Each number is 500 + 25 x the weight over the matrix's rms, rounded and kept within 0 to 999. Layers, rows and columns count from 0. Numbers have three digits each.

# layer 5 MLP up, 512x128, rms 0.152, rows 442-496, columns 0-127
500500502499499500500500500501498499500501500501499500500500500499500500500500501500500500499499500499500500499499499502500500500501500500500499500501500500501499500500500501499500500500500500501500500500500501501500499500501500501501499500500500500500500500501500501501501501499500500499500500499501500500501500501500499500500501500500499499499499501500500500500500500499500499501500
500501500500499502499500499501501500500500501500501500500500501499500500500499499500499500500499500499501499501500499500500501501500498500500499500501500500499500501499500500500500499501498501502501499501499500500500499500500499500501499501499501500499500500500500499501500502500500500500500501500501500499501501499500499500500501501501500500501499501500500499500501500500500499501500
525450498536531489435509546491530511487524541457510501483437482423552464524457522483559512521481512458517529485476489518541488520525508478527512511499502530510508509522552519483506493524478497527514504504486486434459500477514486431504469534478505491498457495495475502531502502486474470489513501476525509424465517495482487488506469534513518473518484491503539508509525523519521453509484
483494488513499515527534549488486497509482475466508536523440492507484490531542593504522540527531528477508473525491446470496511577540553486510490493506468499486502475457487515521473437535532502493473452475515500502458495514518484457501467525503517507506524480510489539496488521478511510515510486487556541450519499504471470462465530473510535463508502506518469512535538488541532522518493
539476463522549530460557526510464466498527487477464519534442543518474525526484527478518539494533512449520509518440499517489528518451524512518540478505511474485484492487529511508505462506490511507503535474487485517493521469469490450525495494464490476487483500532488529483545525518523544502545542483550478476494495496461525537488498538509537524564455487530487488526540522498521506538475
518463487538534503499523486484484493527478497511478494494461544469536494551482540497464514527496511489492521474474457493506539464494522452473530503479521507467496462529455478517492471499513521491459547517449468525427504526486543460483474488461539507503506472502492530478533474517482491469465488495497510527517475487456464514471536492542508507519467524502498528502466503500548544535500
530496474513548499481548489543516485495443530484440503467531473540492487501506510531515550512494520477515482479475503494491504451522488445545495506459485455486529482506462514531474467493553503476491529494442508510473491452519482535471535538483508470563518491460501442503473484497509495501507490509466529486517534471444501465473497495493510511494503501456453506540532459514527494475520
525471501506523474521529505464447493493523530496502430531501486481539502512495514454475486513486518480517486487484481477533498495464503496496507479523503508461490470565483505519489482520489482524449504445507497468441473499441499491537487534481494496534480539474547486506511535501500527455514478481503495532515498528425479496486445512542541464543517509504466494501460522511548519550541
526473505490563504463493495478561467500518540479524534488463537468575503491475510434540488502538512491460537481475511507510488472512533527456488503476519525499489541477473476509453476494487487501535459557496483503486486440482479529466494483499497472448495449548494514554531478444518478488450511457515515480446479493480473488468508497470520490535499474468555505499502449492531464536527
502469502490532485509491476473511481489457503532493492483492470521504475486508529481494507520499493487504465523525479498531543503506489532552521495487485514486496482483490517507486473470492481501469487518519458502486501484536499493525503475471511493483477493509506472500512502513510515497513472474523532490477469502472496531469462504529530454540486509515480480535483504508533497519479
500501500500499501498499500501502499501500501500500500500501500499500501500499500500499501500500499500500499500500498500500500499501499500499500500501500500500500501498500500500500500500499501501500500500500501500500499500501500499501498500500500499500499499501500499499499501500499500499501500499501500500501500499500499500500500501500501501501499502500501500499500499499500500501500
551528435481530478492509469495476509530526511492523491497505490485513508442525561461520500500502511547519506463507513528529529532524527494518546528470482505485450525512482522504469471545529549545474507502457500526536504456476499527563528449467490542498510520465536530535498474528476490455504473482505529514506520461500460464498520479521490531563506463532482494498503493530550467557530
500500501500501500501500500501500500499500500499500500499500500501501500501499500500499500500499500499500499500499501500499500502500499501500500500501499500499500500499499500501500500501500500501501500500499499500500501500499499501499500501499500499498501501500501499501500501500500501499500501500500500499501501500500500500499500501500501499500500499499500500500501500500500500500499
542519503505508500507492486487518506503485501480481504485472507499502466495496520508504547490490499488506497464489501508508511469494536504513509491509494486502487508495516522513491493510497483502490510487481486516502494500482486507504495503490511503505477494503499517505535541504510507523505495492492489467488486488493486496504506506491507516498513494507507494485507489500494501497471
516526491516543508548533490507549505487483469493498494512479492523494522476493506479542510511459463481496510492476472511539480477512518499498489502467495476509481522445524505480488490526481528485491493510485453468474511491502483494528525470484476474477509492507485531537492550508531482490511510495452505503494513454506496517496513500499500495474476467496507495528496528484514489497467
501470484482521548483481485496491504530503491509496501493493489492528498522526503464534531522474489487509495497519523497545498508521481494562513474497459468501476496491490506529480474488515505521495465495457487514482509484532510497538481515491431497483454491506506508509556506496521530532533520469560507476500477460500524552482490479489520461527501499517526518513457507512526504512482
506489517507510526535526482453539501446525524474441468496483484524467446481490531485520518546463505453540510528498463445485489452482532531522481533512439485459464516473516476475469465509523519455498458552512521491486464443506513516526531468494453518518478541488498496458496491513523506516500507468562455515543514509508563490492497498474529454490499484464466514529540528541522526485458
500499500500500500500500500499501500501500501500500500500501501500501500500500500500500499500500501500500500500501500500499500499500498500500500500500501500500500500500500500501500500501500500500500501500500500501499500499499500501500499499500501501500500500499500499499499500501500500501500500500500500500501500498500500500500500500501501500500499501500499499500500500501500500501499
467498515536576506477512542553501517459453537522510491479468490486498471499444502498494552502505497508513506492481531501491457509490502518526542497476490473457539501421474525524504474503524465492485498474486501509508460457499474537545489535474502523522468523455541500508524497497442524537531434484454504479491467486465483484472516491520534513540518507524512490493459496513520535558551
484484504521499484567518480491502490516468484491488490500455531500545498444502510473526470503487499496508444510458531499464482469488527468520463518490481506466477551495510507533468476474509470484537510523521542476493498486528533495529524473523509507482458525506510491509516560450504504499554493500468546520510499470456501475532488501444552537523555498501493516551475495561518552514527
482471506489500518524510483482482513508493474485486523510499524500491465432502512474536531525543496539487469472491506486525473494532536463516473512441498492490494529505502466490438470507558489499469488548466480479469505521509486508464539517465477466550479490504512527452489480507493509481468492493499548471526496563501491491517510457505521497491479519497506509518460473524514526601523
487525518511519486491528475524503468476463497496491390463536511475546470495458556495523522525525501483502460493426487472496525502502483495508531486479547465498491495473483538471476491505483498474527515501512524485462476454527522517534530517411475482467505508496482495514471539477507481500536514474503535490455496455471491560478445532471552496499483444523517527527436513515510510469472
548488495528502466494549501461534494459515509520481461484476515524501480452466523514530522499459501470473553479475478515482501541519582507495515547446511536482523502510498478471480463485512502530500471537486463530503513505514495539507506451473506479516522506515492435524460532522532483513517538497540547513518518457500537475467500470468521502505489502525468480496504476542525555495535
487508506543501482461504522473533489521483519458510521488482538506515504507530555441501521531477504493505498495512490534504501515508548506500499497524493483478488483510485485537494470498507469507509472544495483502442503475499520472535495483482474512470492495496489526505538493468529527568490520473520534507506489500471470498455519500520529504550520491503521496513485521500511485539458
498459507462505523488506489458525531485476476457485486513482516495559502483503562510503491525523520546511472484527482498532540445482470479474495480490537456514449483500466499500499466474511499468495476498456470441479464445498519543506427537505438504535479495469522503506482508528525491480477503458525488465519503532496528495512526522481515479587486494505466512486519501554531468518448
497508448492566511475487528520503497516511508503558508507494503494497472500477555466490524509496513427465470489494496510487553484512517519502534487467548481502459497519438469519496474519505495493476500478446446497488438506500476502499478501466502527441484494450485520577510502485504486501484469461487539490410493477469497471456501527509522465511484477560518512522515526504526473514507
457495523530560557505502504499498452511491476454536523497500503477539526493481532466491488503514507486513535551503503521503558474502528478551500492435577515485520472495486462511505472469502473480544460472549495496486482433560519538526483515438546491463527528496485512505521558482494513527488532494532524484515489468459484509517496501551557509538487497518520503526489453528531498504500
493517442496534550485514496520455483503506483509486510461471533517504484510483539422509513507529502483504477504461453473476476450542483532534542518479523532510521544464503523492493480463489513497526470504488482442474502458548517438566494553456497502480460521533497471516543456470501530492482503472495494462443515451478537524498488534508542462495511503525544485528461549526541482512484
463517520555523475485462501500479521499542499473501518489515516508526520511471521478498531511474487424507514479513515469480542475509535483569553479526463441446504514547484462501480460486513487527457491488448526501476472495511511503544528522529490509450453526532509463533463511470529537541531466499528562475502496449509477521506515484525533478527518464542488480504517536529521556528508
473498489485498519480486503473516485530485514506468473452494430506488478514475494488540499507491483480523493503497479529478459487547451529519512550529511517468541463484507496450496467534482471472508501465534459451503488457493516517492526454484493496432493498483479470548468501440515507497465547475471521492520481473501523505479506511452542508514507483483472562526508486506529500492504
525490507494531537505526466539513494488456468501481542521486525494522523523527521465514477516485504525494485530505506526559521498563508504527479499455483485529476527481502465460457500549503476503544540538517464498456509521533488511475490446488453458524448511477546538476528524491520538500516507482508521519539534520489546475473496488432525478503482507441522508529544459550536495480506
473499484510481496493505527545482466508520492487466509484501474533469490541474567521491532495472530437477511498508483500478513464566514533475482538539515478474529476471493444499500454480517499486522511513448505490482520483547551459474471491483460511494477530523475451531501514500513537522485495494460554492508508444502498522527497506480529501495478499543477496515539500481520507533497
529526474484504522525526501427477502507538460477503454471525527518547506473492473478514501523472499505500492511505473503577545502496549533507543510507467449542478499510476507475488480482507469499477510550502491468491491486483493544509489520507451516517526494507485511467494554524434541466521485451459498489532489490470516530470496490542519520511490523504509480453456471526530494517509
500500501501501500498500500499501499500499500501501501500500500501500500501499500500499499501499500500500500500500501500501501500500499500500500500501500501500500500500499500500500500500500499500501500501499500501501499500500500500500501500500499499500500500500500499500500500499500499501499501500500500500501500499500499500501500499500501500499500500499500500500500499501500501500501
514522453501537522500523529507483460492477507450473495455454470492507466434454507439503527523461506479517507527510506498497514516523567476546500494497454480511481474476480533528467491509516525510476493565472475505493512446460527589500529489470503479467506544502534540478463525485559538478527480445471489531468513480434445494511491503470486524534519492450492504501516477478522514512523
499500502499500500500500500499500500499500499501500500499501499500500500500499500501501499499500500501499500500500500501500500502501501500500500499501499500500500500500499501501500501500500500500500500500499500500500500500500500500500500500500499499500501500500500501500501501501501501500500501500500501500501500500500501500500500499500500501499501500499500500500501501499501500499500
487513499556532534482499549535458406513497489477477467501481517490517524475476486501493527513517479480508546479507477521524495502490483499550554490514542517473460490504502479522476487501516502557521507442460521499485506473504519514510507503418477506487472510455502482535516512532530507516489483483530509489469560516493474552449518529519583483483492460526565498528475485523523467495533
504511506512528522488518481492543458436489501492463494489419452517475443489477572490477525514500543476516500511477513491509447482509574511472484492482439493481488468486487479540464479436532506493486536559499482494464518499504468497491476480547451481490511500485493458495492497504517495438509468488480449570500511496523511496456560509498523488493498522467491506550497452550529501465473
499501501500500500500499501501500500500500499500499500500502500499500501500500500500500501499500500500500500499499501499501501499500499499499501500500500499500500499500499501501499500501500500499500500499500500501500500500500500500499500499500499499499500500500499501499500500500500500500501500500500500498501499500499499499499500500500500501500500500499501500500500500500500501501501
505502504480540510489456500475484497519518524491487465506467517535492493522481497531503472504518470487517506495474533518517533485460498496496483499482470498509460504486495489478511483500508500508487483516491490508487489508515494478496491516482521501516478499489496525514522488473491522472525504496501520467540481465469516508493495503527528468507497489490533475492486508502509492515474
505487496467535511517500495463489520484464464460518514501470498523530471482501521479519572500483543521534469541514514533518514531464535553523512506467463474485441480519509480485480467527490488497468499514473519498478523499503481498492499480502422509545466477526532526509498532527474517489502537498533531515527483510484531458535469456458545490506520479510475480543525460521507491540540
520473507493550500509519474474497452478502500518450519468444454495489447485464501489506522520493532504461498457486447501520505494529557534525459514522515462438443456509523444448495461514481494509518489529465454538494532508535494466515491449484522472487533565536509512466485538488538459571495491475515506436552498432448500462487461534515499468548503477465497524577489496527528534502530
473504514504494535481521515467522504499505460490490460507498468505533503468443508460531506513492521526461514473515466528499528528479481469509472504502533529488494537464511533502484468473519423523452508475470505496476511481533536528490551502451457425503493499501494478534513497532470485500493482488481541451477512499480509488493538462475511509501516454487524515435540478541520486506517
499500500499500500500500500500500501500501501501500500500500501500500500501501499500499501499500500499501500500500500499499499500500499501500500500500500500500500500500500500501500500501499499501500501500500501500499500500499499499500500500500500500499500501499501499500500500500499501500501500500500500501502500500499500500500499501501500500501499500501500500499500500500500499501500
494458523521506477529495513487501483514505503478508495504466516527536534500453489473526501497462508481517512538459518500499457484466492461490527518503497515434541458508524544488489483519542510527486478509506503466496498492525434500490510511450477526489474478500424485467540562512494546500499454506483523476508484519497516514517510517459567487484544508503513501534523467552530506521457
498472538517482547506564475491480508452478528476476494486477479502496538522569517437522547521509540516523432514494486513496502535519512473496499502487497517482496524528516527507502478526520483514484461470497446523477485513503504534488467487496430476542482470512504487552482495533520514464509533475478531520522491489524503505491546507507493528512552505490487481463469523539537519476479
487459527583483524481512505475501490491493528525515495451485466481550470511562490482482464502516475499528521539426508482545498497505506509484519497451482505473464526474475531506483462491507471487449477486466488477446519484526544501500491512504419470466479468505514542514553543506474474533508510487513465474509515498461531507467493502481509496526508516516506509468458487511518453533505
473492513506525494484475485505501485551499453493495482485481516492502494478495498501471515510535513467481473470474478505470463437495532546468494489528489483528439495486510453516476494503519483484460471487487502518513483468548516474485522470494492469477508553514486455491525522443515507516531424496490505475475489524484498535518491529454530487485521446520502556535528509502523568509457
488470524486501539485488503457494509526496495482526519504472497518536514492506519541493512527493498451482505514462515488538492501484540461479503493516477498517535484464525463479504464498518487479525512502509507506447461486537478529509486529476468530496514491499502547505495524482481539533515514508542539523539446458485520528496487466492529452535511487512472521471483475530515523560492
500501500501499500499499500500499499500500500500500500500501500500499501501500500501500501500500499500500500500499499500500500498500499499500500500500500500500500500499501499499500499500499500500500500500500501500500500501501500500501500500500500499500499499500501500500500499500499499499500500499500499500501500500500499500500500500500500500501500501501500500500500500500500500501502
528480451472486534552522506477491431479450523498493500501498482468519439482506459494487511492488508507498481489467465476560518516517437512512524539510471505486473489516514473501460463492505476483494434538503491488520505482505529503536493477501485448486501520453531471478521487536524494475474515476502503435542528539514552493510486519533509478494523522475513478520459482509522509513500
521492472478501499544575467551504499513498489507451517510490484521471470510511517495503521501509479457522474458574448495512458477483529519527513525477499469535440495515470460563481474474501515477551467528476468481509505446528491486539525486519512517535480517494522480506538533480493504520511484488483533525518540497516505511473492438477495452497521503484510492477476510490536518545504
506506470494526507502497509517511496479501502514506506528492506511513483486466502487517497505532487507464507495486512517512491533486534496506521495482492502516475526487523518502505502504518472499494496493471485515482500488521500479487505512475517494493476510482496478517483523519499492505492511501492565509494518472498473512488472475502508498487506475523503525515509479510503510541532
511488513486511514448482470543452530464492532457487534457470533506545467453511589476503546512519507460535499491447509461463512515458560531479510510531470511445494523491560514522453467483502501491531510539509480547425412522506515444536517537462528504501524492536489461477474471510541502506512503478508536518446537472472467485499503465466527509519504506499479506527511541516522485531474
480513480511534496482519544453515474493456489520502461497460491523565506531483487529498550514489516478506449526419489542504527481544463455505515481513542505474495480510491483522480477559499509521496503486486477476479519475535512514517460520477512503494478494465477453515500479457465513520509535511484504499517462502469483497482498441495539480483513518539537545546482469490506470492492
# layer 5 MLP down (transposed), 512x128, rms 0.138, rows 442-495, columns 0-127
500500500500500499500500500500500499500500500501500500500500499501500500501500500500500500501500499500500499501500500500499501500500500500500500501500501501501500499500499500500501502500501500500500500501501499499500499501500500500500500500500500500499499500500501500501500501500500499500500502500500501500501500500499500500500500500501500500499500499500500500500500500501498500499500
501500499500500500500501500499500500500500500501501499500501500500499500501499501501500500500500499500500501500501500501500501501500501501500501500500500500500500499500499500501501500500501500499500500500500499500500500500500500501501500500500499500500500500500500501501500500499499500501499501501500500502500501500499500500501500500499500500500499499499501501501500499500500501500500
507552482539468441552443492484469523555498498524474468496496485549490519448514467549537533501513530559519511485515519474480478483495496500467517533473524536460483487523498528459477519445478520491475513475497519531486456521446472497514502458472529486495500503538521530524481532523516476510487497489509508492503548506462480511502504496507471497512495516504535499524536505494461534502509
478523469495481497542511448494462495505479505529498557478481436533470476485512521518461468517496513453575503518563469517502502565521506494514502523504496515459496527479488517498485516505515535455503433465548551495511477503507487524466497504501484458527521526535509485493555494535494527514478508510491497516516532503472480531546502497497547488462538471527512498463536508537491432494465
472517484550490493477433497527507502497506510522481495498550470502559486503512464490511526514518536479487512495464480504527496506491468483518488601479458469467493515521486505461498531473530536490503476498486494511496491470506504493532479487550500511553500494500525493479558497493498472453547503478534516469516477518505484533525505485545525542458517490526487494484521485531457492481489
510514444536496457470537481496489493500492472518473536495522524470494516456500508493519493493535472485475512522477519513546542540481463483497504552475501501477553513443528471484506503484488492469490517502549514523466505542487497502478451526480475542531479548513484516509478487479455492492502497446509504471488439495455526484520536481495430474484495530435493482485485467507522523481520
513465468551470480465463506504552536503516508436493561488520506537456489549496534506529496532503497483509498517515515510456504461551464468451493467460472517476587520486463534522505489464543484524469539499524521483487523493478455505536456507474469454536497499479531439491499510497488492567511534511503444527490474462468503478495539469536484503519487512523503539526516555495511516498488
521502481428557526546521526475531446509550499506517447480548456480464516500487509443524545539466498478552486465476527566523495501497500461486522540467521469497513513517500516492474475502567482540462467483477493499497490492516517458517504545529506479467486528483506418517493484513471529493496503483528492471489474498497490542482508540510528528512554536528496499458472499503546540486542
516419538458499471485505477482483481478520477497443501521478504484499473488475523580516521498470548509497475516529503487506502495482525445488475508477490540487476523495525552508510543469472470512519525462527476471466491504470520491500503498485495481563467521535510485539480543438461543479484495524507443467499444503505508515467491448524534520528519490505495541501510487494482493491440
517494498499519490503494487459520477488493513500501494477463493521550528507488537495489496573484486463496503513510467501505512494501492559548517542515487476466497497509466506513475463507501468508493497505502430504490496468502482492514504480481495486494459485494510462488508503500536504514506465458507521485479501502492482533508463524489530476526480492512489513508483482503617497512454
501499499501500500501501499499501500500500500499500500499500501500499499500500500500500499500500500499500501500501500501500501500500500501500501500500500500500500500500500500501500501500500500499500500501500499501501501500500500500501500500500500501500500501500500501501500499499500500500499501501500500501500501501501500500501500500500500499500500500499500501501500500501501501500499
574531532472517451443488476512480517512453560480505501513489451481504514544514520487478465548473536510519527513526485486518510469517488485538514569577528490520483476473526479507487499543533512506553510535508517500509481472500531506507487493473490484509519496499498518490488491560514530436515466457509528553470527411512468482519476500485442503545542523398504542527524566503543528522498
501499499499500499500501500500500500500500501501502500501501499500500500501500500500499499500499500501500501501501499501500500500500500500500499501499500501500500500500500500499501499500500500500500501500501501499499500499500499500501500500500499500500500499499500501500499499499499499500500500500500500501499500500500500500500500499499500501500500499500500500499499500500501501500500
500500506489499501501499509502502494507498500507505500511509501494488496499507497511502479515498496497485503501513504488502501507505482506487497516508505493504502493504506494501504508505508509496497502505509498505498504497495503505493498507506504504513508504500497491494486477497485513506498511502504492493506511502503486498498508508506497487506499487502493505505505511509505494504520
529516510471485499483525505503479517465491502498493470547507526514502488495491510499487497509493503508493505517513510514475498511488494514509469510502503511495512493533487518516509520499540511481511509498510507513505500505503509447475495492489504534515510521499486510487493455505520478483485516512515487498506523524505507509516506495456504507520528507528476498503483501483508519555485
513483485516529509484491453475502491516482535513488480458475504489549528513487529491512501604499498441489508518480498505509516496489510508526543530489474469487536503497452529482442438511515513490485497484467478502494503483522505502543517482450474474462439522490509485495532491496521510575521510431546493470508487460478508538496495459514514480546488505514529537518496504499574491543516
532459480500546516490493464483511534541550463485437466539501510492492462488520552468544472519474476504492576511519518520436509481531447487473533532494500458462508489521512460492526496509517515467555531509510480520499470498563508532488516441531476421548456464552504488455480534529522526494475471486455507514488528482468453520520484507533501481579481503450459529518483486550533492481488
500499500500500500500500499499500500500501500500500500499501501500501500500500500500500499500500500500500500499501501500500500499499500500500500500500500500500500499500500500500500500499500500500500500500500499500500501500501498500501500500499500500499501501500500500500500500500500501500500499501500500500499500500500501499501500500500500500501499500499500500500500500499501500501501
495501473526520492513540500478501522491481525483522487524515490490506521566480493530490516510515521511499466545475493458482500467477452482531556530483466485533526460525526496486558496480548483532530507467537501479469537488465509521468474512519490529574488467512504447468519458522469510543514542487555470487499550497517455437486474497518452502446480505481542530482526510485529507503480
454475498515485510487501474479477494546506514518551495514453592503484501460506464489524481503504477496500456478526561471505476528530497471510502506468525526479485499475508540525472524489511485499489531508484495512465481510493460520485442480491480520455502498501487500583481524489521507476494548553552447460500549512453535529503502480490490474516535520594452523492494540492491542509479
492518502490540474509547470495497490498475499475489483536498485465468528504523531498467514492527505497511496500465518478568502460448459499546477498484527489511510527536528542493490473523495544536524555573506550486462529511502521465458462506519525468509530469514511509493515521457516468504527507517477503496517454497479503476512490515550496561436511527506514455515446485423471514482474
527552545451525459516507452525547494427464495537440462460487532449506484479523505503514465505554474477501510479507555494512475507502507543588502599573479469533533495515514493448490526491510515471568520577517553496515497440491520520557526543490509480464503478455489509443427501492508480515501555451546470513461507555499463482475471517504469490516511536526476502489518484467460539456485
464494504440517561526495440505480508495483522517500491502456503512508486462531470489450513558522465533538455503485504537534454497499419484523497481499506504492514511491520531490531501512523535489528510526491502491489494515484469517523493509517509508475489505520490503501562511470460526489489481497481530474492508500533467507514485496501482500525529506495485507511509526456488516504456
507495500513523458459509490492525486484473517484503502438474518508510488476492514491491509575506518485495485489509478467493504494483540475540520520472426460483503488533482467473457458475535486516483449507458479516471535450501518489501475505485490498493446517482509516498473531493492516551528512485516528525489514503501483531486492496484516460590497535489523522513480517491547489565532
489522477471522496469503502458435522477544491491518456481489498547513494532508493480476530486511489484454523539514474429525480472558424537448565489481478487483499515524493543517504519507493506532507531532476503511492531507530538515462539540503514517530481552476488465482515447489491479509538480476520442518484517484493485459526480537455501520484498543505445531495497507526466421542518
491488538541497508448552496445506493486426507509475510475538501450517501519504511468477491556527528542525497462530470513527516475519505518433506501495502505503489504523411487506476497529531492543508512508502498441514478459451466504542465493493488541496481499475460456496502473493462474536432491443480489485538467510482525507524523506475510470555524464487520465503479493489545549529498
530470430523467523513509454505571457493477494532535502518486484504489492457428512473496486463473473523484451447541496481508474526430501508459478461535544441493500495465481508450518492436487504460526532483552487562498479498429497499558530478543515494471502503493439522511484501477524480476498496519476436461492463511462495491471534463513534498505553514521508486482481463471482517481495
493477467482525577466520484491458505520518533512490514508545555480517471510536501514618482516560527543495472571468536469461517427540523557512542561466508473479483572437517528484533534453498507488475531521495438412486478505554545513521521481429546505446454521514459528468495449476468510537453504434528543479477530502486561537478508506554401501501553552539506524508539548521501487487443
448504534501509462512448515456548498465480527496490560542493499488497500497498452535517520517482451461468505465536500473487559490500517528545512501482482483465505472517501497502421469518513533467508498530507502498434479518550475474489525545503466493466401479471549554468450471496509475514563516532500540489478515538543547558532476472561486553449495495494512489466486512478498490550488
484526481467482502499507487538550480477469499515500476549523479571486472512513458489458477462542505478490491510523525507474505500513490493534485502531513458542462541587518522536490483519499487498507527515483506491428500520469475484461531523479482496519513453503493454488488488511498509526509512475484505514453501506508455498521488507520491527471525525543530499504502496483475523499507
460542488464478496506500496544477495507470538543526512520501550470503505492529523496500472492518486566501520447526552485549523515531493560523454474484516495509471504486496483505485539502456502499485496494564496534486517524478476504486469500503486461532472492442541511498466529517525518502488534558464496547524516508508532495470495469457484518507470533499489476540548514501487518473553
503485517468506512523493467499482511480558501472486539519507516462533498498532510475528458472489446465475516494500505520462515462501502497537468472486438472523472524523449531498490547498455468490525489506490478484500526505525484498479483451534532490499514521510528471550462501505484491493479515500455484477509534484529540543544479541575467513493496479502512498540538486489491526483504
506501512454497507491481494525489494456458456543499489523467519493524543475456476490527500504489528532451512508502544522454488476514491470494511492523531518486530522493484481470446542499451512541520509474550485510499445491556515518512478512431482466504496494458496502438509460528494512493492479509498547479502522473521454521498527514564502566503456501498495540478523515494459497512503
500501499500500500501500501500500500499499500500499500501500500500500499500500500500500499499500500500500500500500500501499500501500499500500501500499501500500500500500500500500500500500500500500500500500500500500500500500500500500500500501499500499500500500499500499500499499501499501500500500499500500500500500500500502501500500500500500499500499500500500499500501500499501500500499
511488501483423471487524519547535528501496462476489502517509496537481501497514505488521444516484543468505515474451475444530518517508478488455485521508498507501521480505472503549489515475541468515539475489491472501494507516523506494507489538537501485513537528487534516504564480498546442532553525561495465477472527483501453501517531519421460504522493490463515520479518469447505498489473
499501499500500501500500500501501499500501500501500500500500499500501501501500500500500499501499500501500499501500500501500500500500500500500500500500500501500500500500500501500501499499500500500500501500501500500499499499501500500499500499501500499500499499500500500500500501500500500500501500499501501500500501499500500500499500499499499500499500499499500499499499500501500500499500
531447564500522566506502463492490476499517505526466515503542489487485473483493536513518463544489539484505489525511482507470476512530516526485493475477518452505484558472457472490515479470486437543571489529480501508528521512450484479496504469508496492540468519505525502520496516471487525437508483513492556497469531480447533498498505513483448439482551505538494450529435493517516456493481
505531455495528506532490492513495521515486514518518470484498478504560515473478443492482523491526521514492498459515536437450502510563554506526517467466511486503480495497483485514512472451433554493486509499496514532474489492473471518493511439508479504430466491512457560499464530484496516502451473517466521505470522518451506473476440542531525536516490493465500543405509536489500510427510
500500500500500500500500500500500501500500500500500501500500501500500500500500501499500500500500501499500501500501499500500500500500499500500500500500501500500500501501500500499502499500500500499500501500500499500501500500500500500501500500500501500501500499500500500500500500500500499499500500499500500500500502500501501500500500499500500499501500500500499500500499500500500500499499
495507504504496501497506486519472508475485480507497516493528498489504513494505500512487507522509492497485502492509493498500480505519500490506491542494483488501526478510527503501509538516506522496503528504495518497508493499494496497487520512488485523501516494496492505478501532529496493513491514479479486508495511499517486503500504496500482530495514508509487506496492500507488518512498
472529499467487490542491513460506479507486498494540530506501526514497458466468424473475501456538460545545454479468517515495510479515523565545494460467502495487507450533510505464473498512464500491511538523516484522497463517505465529485482481501474497479521462500462512471504498516529458472459496525522470487481554514513525507501451499462505505478499515507461492501515465487474512512515
493483517475468488490518488477511485463551500494447545503483485510465522478483497487487492547513549473469476504451462548464445489531493566470487472517496513444483483515543527451521479512509492515499498537515525516460482548454419443507476469496553496513454455514466486529524456556480516480519479468526506488514553477483517447493488558524478442525470464504409496594496477514517523468481
522470542475523454506520469451541475477528474471456498487487412515476542537485542513510502467552492487529504465524487505485491511460492496507467512487510460455510542539484497512455432467533460498507542488487459490497431475488497465528546508471461450488483421533519473510497559511534510509483544447461497503489476480503528467469512476465478497514539525469522481475488523466543521473522
501499499500501500500500499499499500500500500500501500499500500501500501500499501501500500500500500500500501501501500501500501500501500500500500500500500500500500499500500500500501501500501500499500499500500499501499500500500500501501500500500499500500500499499499500500501500500500499501500500501500500500499500500500501500501500501500500500501500501500501501501499500500499500500500
477526504453475505505540496497510526445497493515475481480542491478500513525546478498525495533508493523476511493482435466569505504519510456486527508482506523524481492477462511495479513527480467502546454483511501472468491477514510539502480540521496522494538514528557492466488483490480507539500533495492486494522516507542523513472445518489461542523500510500498549509477565495510535503522
508504584534490519521540511468475480553521503451504484503524496504439544526508517479501520503507509473530513506578539466481514489485519506506502453474539472511486513477489532521537532536447483439505517494483488521491515482508475517520469499465454500510558493485498526512513482500495517503474573485520500554485472447560504497513499522499483524507443510536522480498478498471504481485495
457503538517466537470532446519482479500525485499528543517531489495498489501502509525487482465485494489517505458492501522529505513470528515520465573506468439483509476567453457484513526452521470515491502521521465506519458524531463448511498468513449509475532459467468545525571472476492497516508512444507477486508503497481511563506486519462495513482497512504492488473504511453466489533524
562482490463493480463503546460469518489515452541513572504463520512468491455486489489468462507550532518461535535479505517481491494508508543488496458487517527543525488512531525515499552518490459488490526517503500529502504485510529458485493497556510493464500524518496487507493508518539506468496533503507528520530533534522454513495496492538534476462495549494558495496518515517524487539533
492508491522476530487527479499530508540488494513487474508517523480511512488551490497512534516504474498502505504513462482551473459502495521469531504505473526528511508463453475496469516475466479541496502507497508473528510532472502470539497520532544506505505528502491514475503512519517481505453485512483498481470484518490468522494550497491523509493479471514457481497471516512520508489525
501499500500500499500500500499500500499499499499499500500500500500499499500500500500500499500500500499501501500501500500500501500500499500500501501500501500501499500501500500501500501500500500500500500501500500501500500501500500500501500501500500501500500501500500499500500500500500500500499501500499500500500501500500500501501500500500500500500500500500500501501500501501499500500499
497514456493484536460511500541519472490543536487509484497462515495508495526450499503550481504516525482488465498518579471455516498502547503547525524505497492497496498516511532527496504513526506501476535523448548454517502448469518529537472500515523497486507500515516474520425462555522486553489516475536507499526459521524504501518505458505478470505486521497481460581545466462491545488488
450512480512494512500491507534507498465455449549493503486498509536541499501510507519477471520517482532499555488519513534516520557496514526517491482522556500496515508533500509520484496549498512519502539439458545552509500500495512512470521479490466490561560525487540511493495474510524505530484490465482494514486531483487499521469538476509556495469536510511500528531488457484487506555541
494498513487490479486512484500499498504501511504497514517495501488483506480516500510495504521494487504519487497486503482491496476511477494497500526507484508498508485522477508512501506502513510490511514504524509481504496494501502519500499485504496488487521505501516507507499493499493507499497486484515475504501489507483488510524508513514474507504499502507495520510493510485507500472491
472520502493537530454549511545511508493515458495471471467492504513472503542525470438527497546524519506482431510489531460489496467506448509500439510496467454510479509538526383463492530584525477477480528538570496497512493492472531486511503486447500533449462483493501469516483488516505533498449505418502495542488526525493486515478499479535446550479502528443478488528528513471551455523513